Each number is 50 + 15 x the weight over its row's rms, rounded and kept within 0 to 99. Layers, rows and columns count from 0. The size before them is the row's rms in percent of the matrix's.

# layer 8 MLP gate, 320x128, rms 0.293, rows 309-319, columns 0-127
106:70 33 65 50 75 47 48 63 59 33 67 61 79 49 68 65 49 39 56 38 63 90 34 44 30 43 54 55 47 60 43 48 55 77 44 19 44 43 33 46 48 57 49 50 39 58 37 82 67 66 70 56 62 14 68 52 57 42 37 49 40 33 53 80 35 37 73 44 25 48 49 64 39 45 53 53 33 36 31 53 39 54 41 40 32 55 67 62 54 69 47 50 64 71 58 58 59 42 53 57 30 48 62 30 85 47 40 74 12 49 41 77 45 46 43 66 46 80 52 68 36 50 74 55 52 37 18 54
103:69 45 44 54 45 41 52 69 71 47 51 49 28 55 54 73 63 79 43 29 53 61 65 49 50 65 20 47 66 14 43 78 21 51 24 61 49 68 52 64 44 47 52 64 42 16 53 59 47 66 39 40 53 63 48 40 66 73 46 38 48 40 85 29 60 55 59 34 54 50 35 36 50 41 62 29 35 26 55 23 51 82 34 18 46 77 53 50 45 63 67 26 48 50 55 62 61 41 26 28 37 57 57 44 59 46 49 44 29 69 34 33 55 34 31 28 52 67 44 36 17 45 58 60 40 60 38 55
096:66 41 59 67 76 58 33 58 65 39 68 50 51 59 42 68 67 34 65 60 59 51 49 42 34 42 72 61 45 26 62 53 31 85 50 59 76 51 69 28 49 65 58 50 55 29 76 42 43 43 62 79 43 47 57 52 55 60 60 46 44 34 19 54 48 64 80 59 89 63 53 56 54 54 53 40 52 42 43 30 47 65 90 50 70 56 11 49 59 53 80 76 55 65 85 52 43 71 38 63 56 38 31 56 66 35 41 59 48 57 42 39 41 54 66 37 53 28 40 50 42 57 60 67 43 49 76 25
103:60 44 31 42 43 47 42 35 59 51 61 23 67 34 44 57 56 43 39 68 52 54 43 60 55 72 65 51 66 28 49 57 48 50 21 67 59 67 42 42 49 32 47 62 36 41 33 26 51 44 42 54 38 78 25 56 41 47 30 72 28 42 39 37 63 74 55 50 64 39 58 55 68 55 73 66 55 53 31 47 69 47 36 60 80 58 36 44 68 78 52 36 78 67 57 20 43 33 53 50 46 36 43 50 29 09 51 36 58 72 83 36 72 62 68 47 76 73 67 47 32 88 67 52 60 57 55 52
103:69 73 20 50 40 47 60 63 48 36 42 88 44 41 29 62 48 54 67 40 67 51 40 61 29 80 49 60 57 31 59 58 50 42 58 65 29 48 50 53 39 52 78 66 50 35 40 37 40 50 42 52 47 66 24 53 38 61 54 57 41 58 43 33 67 52 77 56 37 43 42 20 55 65 50 24 27 50 48 41 08 66 52 75 64 62 72 45 21 43 50 73 54 44 31 56 47 65 67 59 42 43 37 44 43 65 35 26 37 38 76 47 53 50 61 62 24 76 46 55 90 34 49 51 57 67 20 38
096:49 70 38 54 54 66 38 78 72 55 51 35 79 58 46 45 47 64 51 43 62 66 46 59 43 81 69 57 29 10 54 46 22 05 50 63 59 62 63 41 50 27 57 46 67 34 48 59 29 40 38 60 56 67 40 45 37 27 48 74 65 60 29 73 48 52 46 72 65 38 43 29 38 18 49 81 42 52 45 62 53 41 23 47 37 60 68 49 37 52 53 57 48 47 65 50 60 56 27 55 39 51 36 35 70 44 04 29 48 57 61 27 52 49 53 38 59 26 56 58 55 58 61 59 72 71 46 52
100:53 40 41 42 46 45 43 71 63 78 41 38 56 56 47 56 61 42 52 38 64 35 42 80 51 31 61 65 53 53 31 53 41 52 73 51 46 26 58 76 42 52 55 79 33 46 49 42 59 52 29 61 09 67 52 66 73 33 51 31 56 64 45 63 51 32 54 59 47 42 67 23 73 35 29 70 14 51 55 43 35 39 54 66 37 42 57 43 65 37 73 66 59 40 42 52 60 46 65 41 05 47 37 82 76 38 36 28 59 37 52 22 81 41 71 57 32 59 51 35 59 36 39 58 38 32 44 56
101:41 46 66 80 54 50 57 62 52 40 75 68 57 40 60 41 24 33 48 59 68 54 79 52 54 62 86 35 13 44 61 69 14 46 50 59 71 61 15 60 66 57 45 59 64 73 47 44 59 45 59 46 65 41 37 39 53 68 56 38 43 47 59 50 38 68 42 28 30 70 41 55 47 59 49 55 62 67 25 61 41 35 34 42 32 70 44 75 52 46 52 29 57 39 55 48 81 24 55 41 62 28 43 37 49 74 47 34 09 38 31 46 76 65 53 52 32 44 35 56 70 64 47 63 34 38 55 58
101:62 60 57 44 44 58 52 76 44 45 44 73 55 39 17 53 54 69 57 33 56 51 18 56 51 43 32 59 16 40 29 36 44 37 57 36 64 50 36 27 58 33 74 46 66 40 50 84 53 69 57 43 37 75 66 47 57 78 38 57 27 39 37 51 71 28 57 42 60 69 58 67 68 00 40 52 55 54 43 38 52 45 62 50 53 66 48 38 59 65 32 55 45 68 40 57 50 57 54 70 06 39 52 51 52 17 31 51 41 25 46 50 43 43 66 58 58 36 54 69 59 57 47 36 39 48 49 19
103:59 36 49 59 33 59 61 60 56 57 37 47 59 53 70 76 64 33 68 22 78 34 51 40 40 57 17 59 38 19 61 56 31 41 46 47 37 29 47 52 39 49 54 73 52 38 39 62 23 77 55 42 43 38 66 39 58 49 66 35 41 30 42 49 57 24 69 92 59 81 99 35 40 53 63 46 43 53 48 50 52 50 18 70 73 39 57 37 52 49 52 69 62 35 38 62 26 41 42 61 49 48 54 30 21 62 56 49 34 56 55 46 75 48 57 71 48 57 65 59 47 50 49 74 55 60 40 40
099:53 49 47 34 45 48 37 34 72 68 53 46 65 74 57 61 53 51 67 25 42 44 36 33 56 58 48 79 41 75 53 75 54 45 44 19 58 48 47 29 45 53 37 42 60 67 32 60 49 45 83 41 60 35 43 35 64 65 55 42 26 42 67 41 32 67 61 44 54 52 33 67 54 50 48 38 44 57 23 41 26 33 41 69 54 50 65 47 54 51 52 64 64 59 76 40 29 36 62 39 50 27 43 67 33 26 60 74 46 41 33 97 55 52 51 94 32 60 54 48 62 74 50 84 60 45 53 79
# layer 8 MLP up, 320x128, rms 0.28, rows 309-319, columns 0-127
096:58 63 36 78 46 45 60 15 58 44 52 61 64 35 44 60 68 34 49 41 28 47 64 55 30 56 45 43 56 81 59 37 56 25 48 83 76 27 62 66 23 30 54 66 49 21 61 69 51 60 55 64 69 41 61 60 75 49 64 68 46 41 68 70 64 53 42 36 60 56 86 37 49 60 62 54 18 61 57 59 66 52 54 76 34 47 65 33 38 48 58 60 39 38 44 31 60 55 72 46 27 64 60 54 44 51 43 45 74 32 70 72 51 78 18 47 44 63 72 57 47 70 49 31 46 38 51 58
104:73 60 57 76 51 54 19 66 50 41 35 55 55 45 56 49 61 44 44 52 25 29 72 31 45 62 39 50 71 47 40 73 34 39 47 22 24 48 60 42 34 50 37 49 41 76 55 81 61 42 43 69 44 59 67 73 82 64 62 53 39 57 52 44 74 48 74 59 71 45 47 38 64 50 34 63 40 67 44 26 58 49 49 32 65 50 90 64 39 38 61 49 21 34 32 56 39 47 54 59 46 37 83 41 50 28 47 20 43 57 71 66 42 51 46 32 43 43 79 65 52 33 79 63 55 73 51 61
096:65 31 25 42 44 61 40 49 59 59 71 39 58 62 68 33 38 56 48 55 59 81 45 47 45 71 35 55 56 58 30 45 48 38 50 61 54 29 68 51 51 68 65 58 23 58 64 44 55 61 35 42 52 34 59 60 50 67 52 44 64 47 44 53 52 21 62 35 37 62 49 10 74 23 37 25 79 45 52 59 48 59 34 46 66 64 69 68 39 30 52 50 77 71 25 45 56 58 50 30 61 46 71 66 62 64 66 54 14 72 38 52 53 30 38 54 40 47 19 20 78 36 63 24 64 58 72 44
107:80 53 47 26 26 50 79 32 63 65 47 67 54 52 23 27 46 66 48 30 67 54 62 49 67 61 53 56 46 58 49 18 36 43 50 57 60 21 26 53 34 59 67 61 32 08 48 60 63 52 50 31 46 26 73 47 42 45 61 46 62 55 48 17 65 51 35 50 69 33 37 30 32 46 24 33 36 42 50 50 48 49 48 64 37 33 53 55 53 42 63 55 39 54 77 53 44 68 39 61 29 73 53 56 67 86 34 31 56 64 38 68 72 57 22 50 32 61 53 37 25 52 53 33 35 56 40 59
103:48 56 71 41 47 46 37 40 38 55 78 51 61 37 41 49 32 39 25 65 37 46 50 58 65 38 59 58 36 40 50 63 56 66 26 17 48 43 39 67 53 32 58 50 72 72 46 89 61 46 57 21 44 27 62 68 41 48 64 53 32 55 58 73 34 78 60 70 53 42 52 43 23 46 54 71 63 42 36 52 39 45 72 35 30 53 34 66 32 37 93 52 52 62 61 42 34 64 19 53 42 43 49 66 61 63 54 24 59 43 40 56 55 68 36 50 70 57 39 61 35 74 73 72 52 61 42 86
096:47 51 42 34 60 24 51 48 49 53 59 59 89 30 42 62 60 56 43 43 63 60 64 65 49 50 57 74 39 47 82 32 39 41 27 44 60 52 86 48 38 32 13 30 60 51 44 30 54 53 19 76 40 54 33 48 54 46 55 48 34 57 50 64 71 57 32 76 66 60 74 32 38 70 54 70 78 05 37 26 43 52 30 62 71 57 76 50 38 68 61 71 51 60 49 58 65 60 63 62 37 61 35 41 56 48 30 53 56 35 50 55 38 39 53 37 22 38 44 55 54 37 65 64 41 61 56 64
094:40 28 67 53 39 63 33 61 79 44 55 34 37 83 89 43 60 22 48 07 41 41 19 51 62 61 38 54 44 53 65 53 48 48 33 39 62 68 53 63 49 62 56 57 45 65 46 59 43 46 56 69 63 59 40 50 56 30 46 56 64 44 70 55 39 68 54 46 55 44 38 62 69 54 68 43 42 71 60 58 60 29 30 43 12 44 55 43 91 34 49 26 38 60 70 52 24 72 47 26 48 35 52 50 30 28 59 26 55 66 23 26 55 52 25 57 61 65 57 52 52 45 74 50 38 46 59 60
110:48 42 65 37 68 34 47 53 53 64 12 62 48 70 50 28 63 74 53 50 14 39 80 26 41 80 36 50 49 55 70 54 60 51 13 76 42 55 37 28 59 66 34 34 60 62 22 43 52 56 50 38 81 44 43 65 50 87 51 63 32 62 29 75 43 72 45 52 57 45 56 66 66 38 61 49 87 76 53 50 72 42 35 38 54 42 47 45 58 34 43 46 50 56 50 24 67 49 69 68 58 51 24 56 36 56 46 38 51 50 58 44 54 15 44 53 48 50 42 70 47 69 62 40 52 62 52 56
103:51 53 53 29 56 26 55 33 55 45 67 29 60 58 52 70 44 51 72 52 27 40 67 34 64 52 71 38 43 58 54 41 16 32 39 77 32 60 46 45 34 46 59 34 28 54 53 31 59 36 60 24 48 39 70 12 46 43 45 48 71 44 31 43 48 56 52 55 80 30 54 62 35 85 71 54 29 49 47 44 42 62 31 66 41 38 28 46 69 50 27 16 52 53 43 36 57 48 51 33 51 40 74 47 45 44 73 54 53 44 36 35 10 57 40 60 05 44 43 58 43 65 41 76 53 51 55 38
105:50 58 47 34 79 65 58 16 81 77 33 58 59 44 53 37 55 55 38 26 45 47 62 55 43 36 68 31 57 70 48 32 38 68 65 52 68 30 56 57 32 60 37 52 31 26 61 50 53 43 65 59 45 32 54 56 67 49 62 43 29 46 64 63 72 58 94 51 39 35 43 30 48 71 66 52 50 72 41 54 64 56 55 76 58 52 62 32 56 56 48 30 63 74 15 58 45 19 40 46 36 48 30 75 67 85 33 53 50 44 58 42 58 57 34 46 44 51 35 18 69 54 21 52 66 51 57 47
104:49 15 59 62 40 58 53 79 37 75 23 50 71 44 82 24 52 55 62 35 43 50 33 15 35 52 24 51 59 67 35 65 59 63 52 45 50 55 61 55 40 63 34 53 31 42 49 74 44 39 64 55 66 53 32 73 58 41 67 26 25 56 82 55 79 61 37 43 49 68 68 50 58 51 40 30 53 40 79 60 23 45 70 56 48 42 63 40 69 55 58 75 70 50 47 29 64 64 49 72 47 47 43 57 36 30 73 65 54 57 27 66 58 79 36 51 66 40 37 61 58 40 50 54 44 35 36 56
# layer 8 MLP down (transposed), 320x128, rms 0.279, rows 309-319, columns 0-127
099:44 55 57 75 30 27 30 54 87 52 64 47 54 74 53 64 88 54 47 48 72 64 36 51 85 47 57 46 37 26 33 52 56 45 57 48 05 45 35 45 36 57 76 39 49 50 42 60 47 56 52 55 61 43 73 54 56 39 87 46 25 62 41 53 42 55 55 57 46 28 80 38 27 51 65 52 52 41 61 67 35 55 60 29 60 57 66 57 44 51 44 65 70 42 23 62 37 46 56 66 40 70 38 39 44 58 68 40 77 57 49 78 69 41 47 47 43 23 51 62 37 26 65 59 18 61 44 40
101:35 63 63 27 48 53 50 25 63 35 59 60 44 56 40 32 36 59 20 49 60 51 29 80 61 35 52 56 53 59 54 34 61 52 78 18 54 51 51 45 43 52 32 56 46 49 43 29 20 33 57 61 57 56 32 48 60 33 42 49 67 65 37 67 47 53 09 59 32 60 67 34 42 56 65 61 63 43 41 53 25 43 44 74 52 43 54 27 69 44 45 36 47 71 78 44 47 71 62 52 53 59 59 51 54 63 47 45 70 46 99 86 52 42 50 62 24 34 53 42 73 49 75 35 42 32 65 35
101:62 41 28 59 65 45 56 46 41 41 30 40 38 43 52 37 39 53 56 63 33 36 79 67 40 48 52 21 31 40 48 18 46 73 55 69 73 67 45 64 45 61 51 58 79 47 64 45 43 53 52 58 44 62 64 63 39 56 53 50 35 48 67 39 55 41 34 30 70 58 67 44 49 55 50 68 56 61 53 67 68 56 20 41 63 41 20 30 22 27 62 40 50 54 39 44 63 48 57 89 94 37 39 44 44 58 21 77 68 53 22 46 51 61 80 49 60 52 65 32 77 44 16 42 53 61 62 48
104:80 51 54 99 56 22 42 54 38 59 55 51 41 44 45 50 57 51 44 29 50 56 40 26 31 39 53 40 41 70 44 41 44 53 60 65 52 47 50 36 57 59 54 37 85 43 59 39 59 48 55 30 55 55 45 33 49 26 39 79 60 45 74 79 39 48 58 16 48 53 43 34 34 36 46 50 46 62 79 53 46 79 46 24 68 74 55 56 53 44 26 58 53 51 57 38 51 39 41 53 48 47 60 51 60 57 55 55 42 66 47 57 22 61 93 39 54 24 50 28 47 72 89 41 55 42 41 67
102:51 54 40 45 56 28 61 61 77 33 62 54 34 45 41 51 87 41 35 35 36 46 47 32 46 49 48 40 39 37 69 29 42 39 38 39 57 73 47 43 24 26 51 38 61 39 61 61 58 62 55 34 41 37 60 42 62 55 22 58 38 82 58 58 49 38 63 21 62 22 66 60 44 50 40 36 30 56 41 58 53 79 58 52 47 40 70 47 54 28 49 50 43 45 80 48 74 72 78 61 44 81 64 87 60 50 56 47 39 73 49 88 74 51 68 56 37 41 27 64 70 50 67 56 68 66 40 32
096:26 27 51 49 34 47 33 72 54 32 55 67 69 45 70 14 35 40 33 60 47 37 54 46 44 54 21 40 38 52 71 53 86 36 52 42 48 66 40 37 78 50 52 72 37 35 70 53 35 45 42 64 76 23 39 43 44 21 68 67 39 43 65 43 50 30 63 42 49 45 40 63 53 53 36 46 39 15 47 43 47 76 68 38 45 49 41 39 59 56 55 54 57 67 52 19 56 45 61 29 55 33 56 68 37 50 54 56 31 29 60 27 63 51 50 50 59 45 41 23 44 35 34 74 58 29 80 13
098:27 22 56 60 47 63 59 37 69 40 56 39 36 55 29 24 60 52 38 60 76 45 38 70 66 62 46 43 30 42 18 72 64 36 50 55 28 47 33 29 47 30 49 42 62 52 51 56 44 38 44 56 28 66 55 56 54 69 66 49 37 40 01 70 42 49 55 89 45 50 62 26 45 78 29 59 69 75 69 60 34 42 69 33 40 67 56 63 49 43 45 34 60 47 73 56 66 35 37 67 59 72 50 47 45 47 72 28 80 68 54 40 33 39 72 31 33 40 43 38 34 43 53 49 57 42 59 54
112:45 59 24 48 75 40 35 76 71 85 58 33 36 62 36 39 58 59 48 65 69 73 49 30 39 38 38 27 58 52 54 41 53 37 35 42 40 38 48 38 61 70 35 48 87 57 55 67 71 40 63 24 50 70 34 56 39 47 72 20 69 62 31 37 81 40 45 48 53 38 76 59 57 62 53 69 43 61 58 54 54 51 45 54 57 38 75 60 54 53 27 49 45 63 33 60 44 73 55 31 37 50 49 23 59 34 48 47 46 63 42 20 39 68 33 66 29 55 73 88 61 60 49 42 16 41 57 48
097:54 35 40 46 42 52 62 28 52 59 63 08 58 67 52 36 63 69 36 29 66 74 44 65 48 26 25 54 60 33 45 74 53 50 64 15 43 68 60 57 64 24 24 44 41 47 80 40 38 46 52 49 47 48 45 76 58 86 54 59 45 38 55 51 66 45 46 15 33 50 55 36 10 44 41 76 67 31 38 53 65 65 45 51 36 38 53 51 47 18 30 30 44 34 42 30 66 45 49 35 76 75 49 39 41 62 23 68 62 47 42 51 49 31 38 47 52 51 61 48 49 32 49 51 44 62 66 54
100:30 60 40 15 36 44 46 00 72 57 67 57 44 59 28 68 48 37 50 61 63 38 59 47 69 53 44 68 54 50 45 43 23 59 46 52 53 36 27 47 85 28 41 52 61 48 64 39 67 46 54 34 67 73 54 63 39 23 59 45 54 37 57 59 67 59 28 24 62 46 56 31 52 49 51 47 62 37 21 54 34 42 36 57 47 56 62 45 42 36 39 48 74 61 46 58 35 49 39 84 55 32 79 55 70 51 49 57 27 58 25 54 29 44 85 41 35 54 80 76 62 32 56 44 37 61 57 56
101:68 54 47 55 65 42 73 50 75 42 50 80 38 34 31 69 45 75 34 89 50 35 65 33 43 51 48 64 75 61 15 60 37 67 53 32 34 58 27 74 50 54 63 46 63 33 63 32 59 58 88 51 32 40 50 57 49 56 55 69 50 42 54 51 34 13 20 46 60 64 59 49 52 55 30 67 45 40 65 56 49 33 49 69 67 74 44 56 33 23 87 65 51 36 46 37 67 48 59 60 91 70 32 52 51 68 64 64 51 47 46 54 39 43 52 60 29 41 57 56 52 53 55 61 48 47 58 67